Weights of a small transformer language model.
Size: 12 layers, vocabulary 8192.
Architecture: RMSNorm before each block, rotary positions.
Training: a variant of Muon for these matrices, 904M tokens, 5894 steps.
Each number is 50 + 10 x the weight over its row's rms, rounded and kept within 0 to 99. Layers, rows and columns count from 0. The size before them is the row's rms in percent of the matrix's.

# v: layer 8 attention value, 512x512, rms 0.109, rows 13-39, columns 128-255
# o: layer 8 attention output (transposed), 512x512, rms 0.0998, rows 13-39, columns 128-255
v13 093:44 46 57 63 48 49 50 54 38 56 37 56 28 60 50 64 42 45 57 48 42 72 43 34 41 31 36 87 59 61 33 36 57 59 55 63 49 26 53 56 54 49 37 52 72 44 57 51 53 60 54 50 40 60 73 49 48 65 56 49 38 42 45 45 52 60 57 56 60 43 52 74 43 33 61 33 50 56 62 42 62 50 39 38 42 45 37 48 50 54 46 68 64 37 42 55 49 52 51 50 53 55 59 41 54 53 59 62 43 59 65 32 57 44 55 54 52 48 53 47 48 48 50 47 22 57 65 38
o13 092:45 60 45 52 41 60 42 68 49 54 44 58 48 58 36 44 40 32 47 39 42 66 50 44 52 47 52 52 55 54 35 42 64 74 48 56 44 45 53 52 59 60 64 49 52 41 59 46 57 41 44 45 32 45 46 38 52 52 52 60 74 37 56 52 51 40 48 51 39 43 51 69 48 45 60 25 56 59 64 41 77 65 51 48 32 47 53 50 39 39 50 61 50 48 45 55 48 47 60 53 40 56 41 53 49 51 46 87 43 60 49 33 40 61 65 54 72 36 36 56 45 51 54 43 50 48 69 49
v14 086:51 59 35 60 51 44 51 60 43 55 57 37 61 40 43 40 58 46 54 51 45 50 50 54 60 45 56 49 46 42 56 42 54 41 56 50 58 52 40 59 55 58 58 63 51 47 55 41 50 33 54 61 46 28 47 47 50 36 38 39 48 54 60 45 41 33 49 39 55 67 45 57 45 47 47 33 59 51 75 48 51 45 62 67 39 51 42 46 43 28 50 56 58 47 50 52 55 33 41 40 60 28 41 55 50 65 42 44 69 54 40 46 55 54 59 46 69 58 34 61 69 49 42 48 56 50 61 52
o14 091:41 65 34 52 69 30 52 57 44 55 48 57 29 52 59 41 66 48 59 44 44 60 43 63 55 42 49 45 48 44 47 58 62 56 39 52 59 57 56 60 41 54 55 59 43 40 53 43 41 56 62 47 63 46 42 42 64 47 52 48 53 36 56 49 44 40 48 60 41 63 70 59 38 52 50 30 61 45 61 54 47 60 56 56 42 43 50 56 51 40 52 49 49 51 56 63 41 33 41 45 53 42 60 32 45 67 35 45 45 47 66 56 47 45 54 46 51 54 63 55 66 53 56 46 50 39 76 44
v15 093:45 45 58 42 46 63 57 38 36 44 29 41 55 52 62 28 62 38 33 48 40 41 54 38 57 55 43 38 51 43 46 55 47 68 55 61 47 58 47 52 54 49 57 63 44 43 59 41 53 55 52 61 55 75 53 49 45 47 49 32 37 45 53 62 53 35 50 53 48 48 61 25 46 54 39 55 51 58 50 60 57 50 29 47 56 70 56 44 63 42 56 45 55 62 43 43 42 48 49 62 48 32 54 49 66 66 31 66 39 24 60 48 27 62 73 49 48 51 59 45 51 41 51 58 51 50 43 46
o15 093:58 53 61 44 47 71 68 51 49 62 51 50 42 42 41 47 43 47 21 69 37 52 51 47 74 50 44 69 52 46 49 44 54 60 38 68 43 39 45 46 47 55 31 54 65 56 59 56 39 41 53 47 58 57 52 63 40 49 61 26 56 44 66 58 40 43 51 54 61 44 52 54 59 45 25 45 49 44 58 60 45 55 34 43 49 68 55 47 45 51 46 41 54 40 48 41 55 56 51 44 41 49 55 43 54 60 43 46 45 45 63 53 53 53 66 46 63 48 54 24 67 40 42 51 42 52 37 55
v16 099:43 67 79 49 45 62 35 67 55 53 56 54 31 60 38 55 59 64 47 33 52 37 47 47 53 60 57 58 57 42 42 62 39 32 48 41 37 65 45 52 46 55 39 54 60 46 49 60 40 53 57 34 61 40 51 43 48 47 58 61 44 54 40 44 43 45 48 61 64 49 47 41 57 59 64 59 49 48 50 27 65 31 55 43 44 53 55 54 58 85 33 51 46 44 50 52 49 57 38 66 44 54 43 56 49 63 44 50 58 66 57 67 46 56 47 27 54 36 35 40 63 50 45 47 40 48 43 69
o16 098:39 61 62 56 53 49 49 54 71 37 48 73 60 62 52 46 51 49 35 37 74 49 43 44 42 57 59 51 69 41 37 66 48 61 67 66 38 64 59 40 54 55 51 48 40 50 40 49 42 30 43 72 47 41 53 51 52 45 70 68 37 60 36 44 37 41 50 45 40 46 48 40 51 60 56 40 51 44 60 36 50 52 54 45 49 52 51 61 58 69 32 49 57 31 41 50 64 52 39 45 49 55 52 27 47 38 49 44 63 53 63 51 44 65 47 34 68 44 34 32 65 54 48 55 39 57 49 62
v17 091:59 67 44 46 73 24 49 40 49 50 64 41 52 59 47 24 51 48 48 60 46 46 57 61 57 40 56 47 26 34 45 46 44 60 54 39 51 57 55 59 42 33 36 61 52 62 45 53 56 56 56 39 54 43 56 43 46 61 55 49 40 65 51 58 38 64 44 46 60 60 59 45 59 47 57 40 60 64 45 54 59 74 70 66 51 65 46 53 43 59 43 47 44 49 51 47 44 39 60 25 39 70 70 41 47 59 45 41 52 64 56 55 65 33 57 39 53 49 40 48 40 48 51 41 53 56 69 53
o17 093:59 53 43 56 65 21 53 48 65 56 65 56 71 54 63 31 41 52 63 71 56 62 61 50 33 49 50 55 34 51 45 48 58 69 44 43 67 55 56 47 52 66 53 41 49 49 50 39 43 54 51 34 46 47 54 55 47 61 52 46 41 76 42 53 56 54 52 42 49 51 50 38 57 49 68 54 49 47 47 54 40 58 58 62 62 49 50 43 55 55 42 54 41 59 34 38 40 55 53 48 41 60 43 49 41 43 43 41 55 65 38 53 56 45 44 50 37 55 57 47 33 65 41 51 72 56 71 59
v18 096:58 59 59 61 57 68 50 41 58 49 51 47 42 43 59 67 57 47 42 52 48 50 60 37 54 31 52 47 44 44 44 43 41 53 44 54 53 48 75 52 35 55 48 60 48 57 30 55 44 55 49 59 55 32 67 49 56 40 67 46 56 43 73 56 64 64 49 40 52 42 51 50 47 51 52 48 53 56 68 55 39 72 53 53 52 55 59 54 50 56 41 40 52 28 57 57 46 37 48 43 40 55 41 44 42 50 62 53 58 37 59 49 51 49 60 49 64 53 39 39 58 51 56 44 52 37 36 35
o18 096:47 59 69 62 41 50 56 58 59 41 47 41 58 44 52 66 51 55 61 47 43 72 51 45 54 51 52 43 46 34 37 44 44 54 46 50 69 43 59 54 42 44 55 37 62 45 42 50 52 47 34 46 33 52 54 49 52 42 69 53 34 50 56 48 51 58 44 53 43 49 48 43 55 65 57 30 51 59 64 51 15 62 63 44 57 62 49 51 49 38 36 38 52 49 61 54 50 53 44 41 52 54 39 43 59 46 63 36 55 36 65 34 37 50 40 52 55 58 52 51 50 65 41 44 31 34 32 54
v19 092:62 51 41 39 52 52 74 46 60 48 36 60 56 41 63 61 64 56 29 73 52 46 38 62 50 25 43 41 39 34 62 45 59 57 49 52 49 19 49 56 62 63 61 50 42 67 32 64 56 46 34 50 50 47 43 52 40 61 57 39 62 64 44 39 47 50 55 56 28 54 61 49 42 55 48 69 42 53 62 50 36 56 57 50 52 73 47 40 55 57 66 61 47 58 40 55 38 53 73 38 41 45 49 44 47 43 70 27 61 56 51 52 43 51 55 56 50 34 54 56 57 33 51 49 39 52 47 51
o19 090:48 43 49 29 42 62 71 66 51 64 35 59 54 47 35 50 71 58 49 49 37 64 31 54 51 45 37 38 46 41 57 39 59 22 46 51 55 42 55 57 52 54 59 48 33 50 54 53 46 54 56 62 47 56 69 63 58 48 53 46 50 65 51 50 46 41 52 68 34 46 58 38 41 68 61 45 45 68 68 38 44 61 43 47 57 61 45 41 49 54 46 45 48 55 52 43 26 45 61 48 42 36 53 50 39 61 58 55 50 55 60 49 40 27 63 59 38 59 58 39 42 61 57 53 48 30 68 57
v20 094:52 52 51 48 50 49 46 52 51 62 48 49 40 58 45 52 45 56 76 56 44 60 58 48 48 47 61 50 29 45 47 63 51 48 51 28 54 41 29 63 52 57 50 47 41 45 52 58 34 57 36 50 48 43 49 58 32 49 32 53 41 54 37 49 34 65 53 37 62 64 35 40 45 51 42 40 38 33 46 57 63 65 68 53 57 32 54 67 42 59 37 51 53 43 41 30 40 49 37 70 38 64 61 31 50 53 43 50 46 50 45 52 60 48 58 48 54 74 60 46 50 76 64 43 40 67 57 51
o20 095:62 36 50 47 62 43 67 54 60 56 68 44 50 67 61 40 55 43 66 62 64 59 55 56 45 55 66 56 55 40 55 52 45 59 49 47 48 63 54 52 49 38 59 53 52 49 49 57 41 65 39 31 44 37 40 49 33 50 28 34 47 61 50 49 52 64 41 25 49 58 47 45 39 28 53 45 48 46 47 57 58 38 48 51 50 54 65 41 52 69 31 45 44 48 40 47 49 59 29 48 42 48 46 47 61 38 46 54 46 53 60 40 53 65 25 37 70 47 51 60 61 60 46 36 42 48 57 33
v21 100:45 30 42 34 69 37 54 51 47 51 61 43 53 52 63 50 65 41 47 63 65 62 45 29 44 58 59 37 51 21 49 46 42 51 80 51 55 50 64 52 46 39 50 45 51 53 49 57 51 64 78 44 62 40 58 49 42 55 45 55 43 38 23 55 37 44 43 44 56 32 38 26 53 48 44 55 51 50 62 43 41 41 56 60 37 47 56 64 43 45 47 40 51 44 38 40 61 57 39 47 57 45 46 50 48 51 42 41 42 45 50 61 54 53 48 51 55 61 34 28 59 48 54 50 54 39 47 37
o21 098:44 60 55 50 47 42 49 44 37 58 54 36 61 62 50 41 62 49 62 51 65 60 47 49 52 67 49 51 49 23 48 44 52 58 56 49 44 22 59 37 42 47 52 51 54 59 62 22 53 42 55 39 49 54 70 51 51 54 46 65 45 41 44 64 45 44 53 47 52 49 29 44 51 47 40 58 61 45 51 65 47 29 54 54 32 52 46 54 50 43 52 47 55 48 38 73 68 73 46 52 67 53 49 61 44 60 42 45 39 55 44 60 35 62 49 42 37 43 37 48 59 31 51 46 52 58 33 44
v22 094:58 36 61 48 47 36 43 62 45 38 62 40 48 37 42 49 48 47 53 55 26 46 53 65 58 56 55 49 45 72 46 62 35 69 40 54 51 39 31 54 52 59 40 50 67 52 56 52 40 52 40 38 56 40 56 37 69 65 58 49 44 47 33 48 52 29 42 47 59 64 61 28 54 50 47 37 51 48 51 57 50 55 43 45 43 52 64 57 51 40 45 37 51 47 41 38 47 52 44 49 62 32 38 56 39 63 40 64 46 58 43 70 57 49 45 41 56 55 46 45 56 46 58 28 61 81 58 41
o22 097:52 52 64 37 53 26 47 51 53 62 59 55 58 44 42 37 34 66 61 51 58 43 51 58 62 73 47 50 49 57 54 59 46 65 47 77 40 49 35 48 54 53 43 45 64 49 57 60 36 47 42 48 49 50 55 45 49 65 65 66 27 42 64 68 55 36 44 53 54 60 55 40 56 55 70 40 57 37 46 58 45 45 49 35 47 42 54 56 41 39 40 50 43 48 34 44 60 54 37 55 53 46 47 63 64 46 57 37 40 58 48 52 43 57 40 68 48 43 56 64 56 42 57 37 47 42 66 48
v23 094:57 61 73 37 48 34 29 48 45 59 36 51 31 61 66 46 59 52 31 32 39 46 33 66 43 44 56 48 46 55 48 39 41 73 46 56 38 60 57 52 45 50 54 44 60 34 59 49 46 50 52 49 61 24 59 49 43 40 53 47 44 43 49 63 61 45 24 51 56 43 50 31 50 60 45 43 33 35 39 72 49 52 50 52 65 50 51 41 46 50 70 53 52 41 67 34 47 36 48 62 49 38 55 35 57 33 43 39 48 35 48 53 71 51 37 57 60 51 57 40 43 58 52 48 41 56 46 47
o23 093:60 44 47 38 44 38 51 38 23 47 51 50 28 56 56 31 49 50 35 40 46 46 48 59 44 44 46 68 47 44 51 39 43 59 49 68 44 58 55 58 40 49 56 53 40 55 55 44 50 55 50 37 52 44 59 49 49 64 47 36 51 39 51 53 67 51 26 47 44 43 30 32 45 62 48 32 55 44 34 71 73 68 43 57 56 41 54 52 44 40 57 55 44 57 42 41 43 59 48 49 53 36 56 50 60 48 38 59 45 33 58 52 85 56 58 49 49 51 51 39 55 43 63 30 48 50 40 42
v24 092:37 51 57 33 61 49 61 50 54 38 69 57 52 70 64 52 53 67 54 54 64 38 48 55 62 48 58 71 50 43 39 31 54 69 56 65 41 41 56 45 42 42 62 40 39 46 44 64 58 55 42 46 58 59 48 63 42 34 41 56 69 40 45 34 46 46 33 47 45 49 51 43 65 49 37 41 29 29 54 36 58 35 53 47 46 63 45 43 53 47 67 59 49 37 54 40 66 60 45 71 46 60 45 62 53 53 46 42 49 49 51 52 37 56 56 58 66 55 57 51 49 31 46 44 53 42 38 30
o24 097:44 53 71 56 60 50 42 41 51 46 61 56 55 72 58 49 51 63 64 61 47 54 56 45 50 45 42 73 60 44 60 48 61 61 57 59 40 44 47 49 45 65 62 45 47 51 52 61 52 69 42 46 53 58 40 49 51 45 42 52 43 31 29 44 55 58 31 43 39 59 56 39 58 52 38 43 38 46 42 41 51 43 54 50 39 61 44 42 58 52 61 44 57 46 56 41 52 41 44 54 57 55 50 45 57 33 55 66 43 62 35 53 51 54 29 62 42 66 46 51 45 33 53 63 57 55 48 41
v25 096:48 29 48 46 51 33 38 51 30 55 54 51 53 30 38 38 63 40 41 36 56 46 46 47 50 45 53 43 41 38 53 32 48 64 46 41 34 57 41 67 34 54 49 53 64 47 35 45 59 40 38 42 51 62 54 26 48 49 54 66 43 57 41 49 47 44 46 59 58 64 75 71 48 39 51 50 58 59 41 58 47 31 66 53 41 46 46 66 35 64 51 34 51 54 52 49 45 61 56 46 55 57 48 74 41 52 56 42 33 43 53 39 56 52 60 65 58 34 62 44 61 54 63 44 64 48 53 32
o25 095:41 33 50 43 43 40 57 52 48 48 46 64 43 44 48 32 67 52 55 47 43 51 82 41 33 44 50 43 53 51 59 47 46 60 65 47 33 50 43 72 45 41 50 48 56 41 49 51 52 60 42 55 53 67 64 43 55 54 63 60 51 41 51 57 55 39 59 43 55 55 65 53 62 43 56 72 53 57 43 58 36 48 65 54 43 54 67 65 45 69 40 39 51 50 35 55 42 60 64 36 52 58 61 45 42 62 40 50 45 48 54 32 40 41 54 52 40 47 60 41 57 51 52 58 37 47 64 47
v26 099:60 73 32 52 49 60 39 56 47 51 49 57 77 58 49 60 44 55 62 49 41 70 39 64 26 59 27 39 52 37 60 53 52 62 54 61 45 64 54 40 41 63 55 42 52 66 57 30 57 53 58 45 65 65 62 47 35 60 49 54 41 45 49 41 46 47 58 54 50 65 56 47 58 47 56 46 46 54 49 62 55 75 36 49 34 53 33 59 42 38 52 61 39 63 36 41 55 41 54 48 52 50 56 48 55 63 57 59 64 52 51 43 57 42 59 48 27 46 48 44 57 48 38 62 56 57 46 47
o26 095:54 61 51 59 49 58 47 42 51 53 69 45 51 41 45 63 46 35 50 47 38 53 18 70 46 60 54 51 29 67 53 52 36 58 46 58 43 71 46 35 56 46 42 50 59 54 64 51 62 52 58 29 68 59 49 47 57 45 44 54 50 48 33 53 61 45 61 46 52 47 38 40 61 52 69 50 54 57 45 68 59 60 50 58 53 56 45 50 75 53 49 63 45 61 34 48 30 58 70 42 46 57 49 35 56 69 54 64 64 47 63 41 52 54 44 50 41 42 56 47 52 20 45 52 62 33 56 56
v27 105:59 50 64 39 54 42 50 43 49 37 47 52 48 87 44 51 53 49 38 30 43 40 51 63 36 52 33 42 40 33 47 53 55 49 40 51 58 58 53 46 55 51 43 52 64 44 45 35 73 36 45 51 50 64 59 61 68 55 37 46 68 41 56 50 73 37 41 45 45 41 52 42 62 34 48 70 37 51 54 52 46 67 64 41 44 57 56 42 50 56 49 36 49 55 61 45 49 63 56 70 55 42 42 44 53 50 48 64 49 51 38 60 38 52 58 61 46 43 35 67 36 70 56 55 49 63 60 55
o27 102:53 49 31 47 29 49 51 58 32 43 55 46 40 64 40 52 51 43 56 41 47 47 51 61 39 51 52 46 51 47 65 42 62 39 39 50 61 52 54 41 49 59 55 44 63 47 48 60 64 52 54 31 57 54 30 62 75 56 28 42 66 40 51 51 45 59 53 56 55 40 61 42 51 48 52 49 46 37 40 51 49 68 64 55 51 62 49 47 38 45 54 35 67 28 48 45 46 58 69 66 56 62 48 53 29 52 52 49 69 55 40 66 55 48 66 53 48 61 51 59 48 44 53 49 45 56 45 44
v28 095:51 61 47 42 62 53 63 54 55 45 63 34 55 53 51 46 42 55 66 51 52 47 49 48 73 33 47 63 55 57 35 54 56 74 49 49 53 45 63 71 60 56 33 44 76 51 49 42 40 45 54 32 45 49 62 53 42 47 46 67 50 56 44 75 38 55 64 61 53 24 48 52 40 44 32 50 43 49 45 64 54 32 45 61 49 32 63 67 52 56 53 52 36 44 46 44 57 41 47 50 48 63 37 53 65 53 34 58 45 53 50 54 67 38 33 62 43 54 58 46 63 41 37 42 53 58 47 42
o28 095:38 47 47 66 40 55 45 42 61 47 62 40 38 60 42 41 44 52 49 47 38 59 52 53 47 56 56 70 38 50 59 47 40 70 55 51 53 44 68 58 55 33 53 49 62 41 39 42 54 29 60 48 61 70 36 36 45 46 51 55 58 33 57 56 49 54 50 39 51 45 49 53 48 51 50 45 23 59 31 47 51 46 50 51 52 47 63 68 56 64 51 49 32 52 36 58 49 49 59 42 48 60 49 48 69 51 40 46 52 33 53 59 49 31 41 43 48 53 54 45 55 34 49 58 46 44 34 59
v29 092:46 52 53 45 52 56 49 53 45 74 31 30 56 45 47 45 53 30 46 43 51 44 44 64 52 54 44 40 70 56 69 71 43 45 60 53 36 53 55 52 47 57 56 46 24 40 49 43 48 52 50 52 38 58 64 49 47 51 49 37 49 44 73 57 53 41 41 44 50 54 54 52 45 54 39 51 57 67 47 66 48 50 49 49 33 45 51 45 54 43 44 50 41 57 66 61 48 55 46 48 51 50 43 40 42 43 50 41 56 70 49 49 31 44 41 39 48 50 51 61 30 69 62 67 29 32 34 74
o29 096:61 44 62 51 46 56 52 34 57 66 34 49 42 36 47 51 64 43 50 43 42 49 57 31 52 60 33 40 63 62 38 69 44 56 55 39 61 31 48 51 39 58 50 55 40 55 46 53 48 39 46 47 50 61 55 45 51 61 27 49 54 57 59 56 44 47 25 50 47 34 57 35 48 61 56 46 64 66 40 57 78 54 54 50 48 42 48 43 54 41 62 48 52 55 61 50 49 41 51 54 61 57 43 35 49 53 50 48 54 56 46 56 58 43 65 40 49 41 59 49 49 41 52 58 48 42 50 51
v30 091:56 45 41 57 51 43 55 61 53 51 64 57 65 46 70 70 65 25 51 53 60 47 39 43 59 46 49 34 45 47 47 64 64 36 50 57 71 59 61 74 62 50 33 29 50 45 45 59 55 47 49 46 43 45 48 49 67 64 67 53 42 54 41 64 51 46 63 61 63 51 53 39 43 40 40 54 45 46 61 52 52 62 46 60 55 52 65 59 41 68 29 65 47 48 46 58 47 59 38 71 49 44 40 48 63 38 27 50 53 47 50 42 52 75 44 39 35 58 48 61 34 41 62 46 29 50 57 46
o30 093:32 38 48 54 45 54 40 49 60 52 55 41 57 42 53 60 46 41 48 67 55 42 41 55 56 51 69 52 65 33 58 40 55 31 39 65 44 46 52 58 61 41 43 53 59 59 66 51 44 32 64 36 30 32 51 38 70 55 49 55 31 67 47 56 45 43 69 61 56 66 39 54 39 55 47 56 46 44 52 41 48 51 46 39 32 33 52 61 40 45 47 63 49 49 45 60 65 48 41 63 56 64 46 55 58 31 47 44 54 69 57 31 34 46 52 39 48 63 49 53 47 37 66 56 35 59 63 54
v31 106:53 47 59 48 43 46 54 67 54 57 39 64 46 54 41 46 49 70 48 33 60 50 42 43 35 45 50 54 65 56 44 62 59 46 33 63 37 52 34 52 40 42 76 63 39 47 34 46 45 58 44 48 36 38 45 53 46 61 72 60 39 57 53 40 50 45 58 43 53 44 52 43 53 46 62 45 63 34 47 48 35 43 68 42 54 45 40 50 49 48 47 57 60 49 51 40 41 63 58 40 40 64 49 42 40 53 41 68 55 70 55 43 54 52 65 54 40 45 58 38 51 56 40 53 47 39 42 66
o31 104:53 46 50 27 51 55 47 56 52 42 51 71 47 62 46 35 59 60 51 38 67 55 39 48 47 40 57 45 59 58 52 64 57 51 38 53 36 42 43 47 63 38 67 59 28 43 35 57 50 52 41 42 59 27 41 45 52 51 57 63 38 50 60 32 46 32 61 49 51 52 65 51 45 52 45 51 48 52 50 40 56 41 83 50 52 27 45 44 35 57 58 56 58 45 59 36 53 47 48 34 48 45 67 52 46 63 45 61 53 63 49 44 48 58 56 31 55 52 57 54 71 49 48 57 49 52 38 44
v32 098:55 54 45 52 36 51 42 58 36 61 38 51 38 52 74 54 64 47 40 42 40 47 55 47 57 38 47 41 57 39 50 54 30 52 50 49 44 35 39 47 40 45 47 32 66 35 60 65 49 43 53 48 66 46 67 70 63 61 60 44 42 29 50 45 59 60 36 28 54 42 36 58 64 34 58 54 56 59 48 58 57 48 55 40 53 34 52 68 49 47 37 42 58 56 47 49 55 58 50 44 55 50 43 63 59 39 51 33 50 45 48 31 63 56 37 55 67 64 45 67 58 47 56 47 44 48 44 44
o32 098:56 48 57 60 42 45 58 49 43 38 42 64 49 54 75 30 53 46 48 38 43 63 48 40 49 55 39 42 40 50 50 57 28 52 48 47 46 31 50 50 32 52 57 47 52 42 48 49 40 44 56 34 36 65 57 61 56 56 38 30 58 41 49 41 44 53 62 35 38 37 25 48 44 45 55 44 54 48 53 40 57 57 50 57 43 26 58 66 41 32 51 26 62 33 45 71 69 49 51 48 52 43 46 52 53 63 38 48 48 42 32 45 76 54 39 62 42 62 65 66 51 44 58 45 57 50 52 66
v33 098:53 57 56 42 67 42 51 56 46 68 53 44 41 49 67 59 66 47 29 47 43 55 52 57 44 60 54 50 53 70 72 42 52 55 47 33 48 48 52 59 35 50 63 28 49 48 41 41 58 74 53 58 57 38 45 57 16 49 50 53 49 58 64 43 42 66 54 41 37 67 43 22 32 28 58 65 58 45 71 43 39 44 45 56 53 39 75 39 35 47 37 28 61 45 44 46 48 42 51 54 24 55 49 51 45 69 52 48 49 49 65 45 57 36 52 52 31 52 58 43 43 53 53 42 41 47 61 72
o33 098:55 44 44 64 42 40 66 53 49 54 53 37 48 43 49 54 51 38 45 41 43 47 49 67 40 65 51 52 48 61 56 39 40 54 58 39 43 54 61 53 47 60 54 45 49 62 50 57 54 43 50 50 58 49 57 42 48 54 48 53 75 50 35 37 49 71 61 48 37 67 75 32 42 39 56 54 53 51 55 53 54 66 60 52 54 36 58 57 54 58 48 50 51 37 41 59 53 39 39 41 51 51 46 53 40 52 65 59 57 55 67 48 55 45 49 49 57 53 64 52 49 54 50 36 30 48 50 46
v34 091:56 56 59 47 57 37 56 47 48 47 49 43 48 51 50 51 53 44 41 64 51 50 54 29 41 57 37 47 47 27 57 55 49 41 72 48 40 44 63 57 67 56 62 47 39 51 22 65 65 47 58 54 37 51 44 54 18 59 52 60 43 43 66 69 47 61 34 53 64 24 63 44 55 35 46 44 43 44 40 45 62 36 59 59 66 48 52 48 55 49 46 47 39 58 53 33 36 50 40 53 48 36 61 24 50 60 60 63 53 46 64 57 47 59 47 49 36 47 48 35 53 41 37 59 44 48 57 64
o34 092:61 50 55 33 56 55 64 49 54 44 38 58 41 44 54 50 52 70 40 49 60 53 51 47 50 61 38 47 61 31 45 59 31 49 58 34 48 47 48 51 56 52 69 48 54 62 33 42 47 51 54 49 42 44 55 54 37 58 60 46 48 61 60 44 53 61 48 48 47 35 33 46 50 32 49 39 55 52 63 47 65 50 59 68 45 55 48 47 42 67 45 46 38 39 62 46 52 42 50 59 41 51 53 47 33 49 40 53 52 46 29 52 35 57 36 47 58 28 58 38 45 38 30 60 35 57 46 54
v35 087:52 49 50 50 48 55 61 41 67 50 51 69 35 47 51 47 50 40 54 43 73 56 47 41 69 50 43 37 47 54 73 58 53 55 56 49 54 61 46 44 50 38 67 54 49 45 40 54 64 56 51 43 60 42 57 49 45 40 47 51 53 63 48 38 52 36 40 50 36 53 47 52 33 53 67 56 57 43 47 38 54 46 52 49 50 48 36 48 54 55 39 44 64 34 47 51 40 52 69 44 64 60 57 52 40 64 42 48 51 31 45 68 78 39 70 56 61 37 69 43 60 30 64 35 51 36 48 61
o35 089:55 31 44 58 54 50 52 52 55 59 45 47 45 54 58 36 61 43 56 60 55 54 37 51 72 42 57 24 45 61 52 43 60 43 49 50 46 68 51 55 51 45 58 56 42 34 48 47 58 54 55 41 60 40 31 48 44 45 37 57 50 43 50 50 44 33 52 42 65 63 57 62 53 40 53 47 52 48 39 50 60 43 44 40 39 54 46 51 53 64 45 47 49 48 43 49 53 60 55 52 40 54 39 65 44 68 50 65 49 34 50 61 64 51 51 78 48 41 53 46 55 43 62 46 52 41 40 42
v36 093:61 41 50 58 66 44 42 54 52 43 63 40 45 55 55 56 49 43 51 44 38 49 52 41 52 60 60 43 55 52 44 44 52 51 64 48 60 47 47 57 59 37 57 51 70 51 50 39 50 42 38 45 39 77 48 32 49 49 60 35 75 65 75 49 38 46 70 44 41 66 55 60 53 44 36 47 49 45 49 47 34 60 30 61 38 56 36 53 62 69 54 53 59 58 59 43 46 52 50 63 74 54 43 62 65 54 55 52 53 47 42 58 64 47 51 47 52 44 38 36 44 48 62 51 62 65 36 66
o36 095:53 56 35 51 56 30 48 38 50 42 50 50 64 47 51 64 49 46 42 44 48 50 52 41 42 62 60 34 57 45 37 22 71 62 45 69 38 53 46 56 55 50 44 44 52 45 57 61 54 53 45 59 51 53 45 38 63 36 45 62 56 42 55 54 44 61 55 48 53 51 34 59 65 56 44 54 49 57 62 51 39 62 43 44 42 51 50 70 62 41 44 57 37 54 62 35 60 47 45 53 35 57 54 54 70 27 61 70 76 58 51 51 50 52 39 56 38 45 41 50 51 42 45 58 45 43 49 49
v37 091:60 36 38 54 43 45 65 46 43 43 52 55 29 52 47 40 41 43 51 46 40 66 61 55 52 54 62 65 54 44 43 59 29 36 51 38 44 41 56 49 60 37 46 47 60 46 69 40 47 54 52 28 45 71 42 57 35 48 42 43 53 47 49 41 51 50 49 40 51 51 65 59 61 66 47 60 32 68 36 45 53 59 31 63 45 46 52 56 59 56 41 62 70 32 57 59 42 55 56 40 45 57 55 50 74 56 44 46 53 44 45 48 69 48 52 38 56 59 63 62 50 38 38 59 55 40 49 58
o37 094:70 48 50 61 40 44 40 41 58 68 43 61 41 45 48 52 61 44 52 43 43 73 58 44 64 63 33 59 44 57 33 48 42 41 49 33 38 36 44 54 57 38 44 46 65 48 65 40 48 47 42 48 53 49 46 52 51 37 36 61 45 54 39 53 46 48 47 44 46 47 45 58 47 71 67 63 42 58 56 45 47 43 40 71 50 58 54 62 54 48 54 54 57 53 44 46 48 59 67 48 47 51 38 63 75 19 51 58 30 63 39 49 53 43 30 60 66 47 39 51 53 41 46 58 36 61 39 31
v38 100:63 57 41 53 43 47 46 35 37 54 52 50 71 62 57 46 47 50 40 41 52 47 52 46 50 64 32 67 45 41 60 46 50 68 64 56 48 51 49 66 61 38 57 37 65 46 36 53 68 37 54 37 64 51 66 38 56 39 59 46 57 53 36 38 40 68 46 47 52 34 57 46 58 46 44 63 29 56 50 65 25 45 56 37 50 42 48 56 72 53 45 44 43 54 58 41 42 51 64 37 60 47 62 49 56 51 52 39 67 63 59 46 56 56 59 50 55 41 52 56 47 48 35 51 67 52 40 59
o38 099:49 59 56 60 40 43 44 47 49 49 41 47 68 63 55 43 60 49 52 46 41 52 46 50 47 47 44 46 52 42 62 63 60 42 64 49 54 46 48 58 64 56 43 51 56 54 50 30 53 44 55 50 59 53 59 43 61 52 53 46 56 76 51 27 40 54 53 47 50 27 57 45 47 44 17 55 55 48 48 57 39 56 47 30 45 41 48 29 65 46 54 40 50 32 36 50 52 42 47 44 61 59 53 61 46 54 41 54 55 58 50 62 44 64 59 48 60 62 50 51 43 46 51 64 48 52 64 66
v39 099:48 34 29 46 37 45 40 45 47 59 36 48 70 41 37 70 44 42 67 48 50 72 45 44 50 42 60 44 45 47 49 72 56 41 63 44 37 32 42 62 55 51 55 32 62 63 50 55 54 74 44 62 35 61 47 48 31 53 62 55 52 49 49 56 65 44 44 63 55 49 43 45 41 71 58 40 44 42 41 62 41 59 25 48 50 54 45 45 63 43 54 48 57 52 31 60 56 57 35 52 70 35 63 49 58 67 41 53 47 42 34 44 33 39 65 56 43 51 55 51 51 34 35 55 36 44 44 34
o39 097:58 35 39 44 39 69 58 70 50 69 56 48 50 39 36 48 43 51 59 79 44 66 42 53 79 40 62 34 36 52 46 36 47 40 48 47 30 45 43 47 65 41 41 48 45 59 60 63 37 55 64 56 45 54 53 45 33 56 53 45 58 59 59 66 49 58 45 64 53 48 58 63 55 61 48 37 51 52 47 57 43 46 45 44 63 54 53 44 58 57 49 58 49 52 61 48 53 51 55 50 61 56 54 51 55 60 40 58 44 36 54 60 52 44 73 53 39 67 49 66 54 29 36 46 50 58 62 69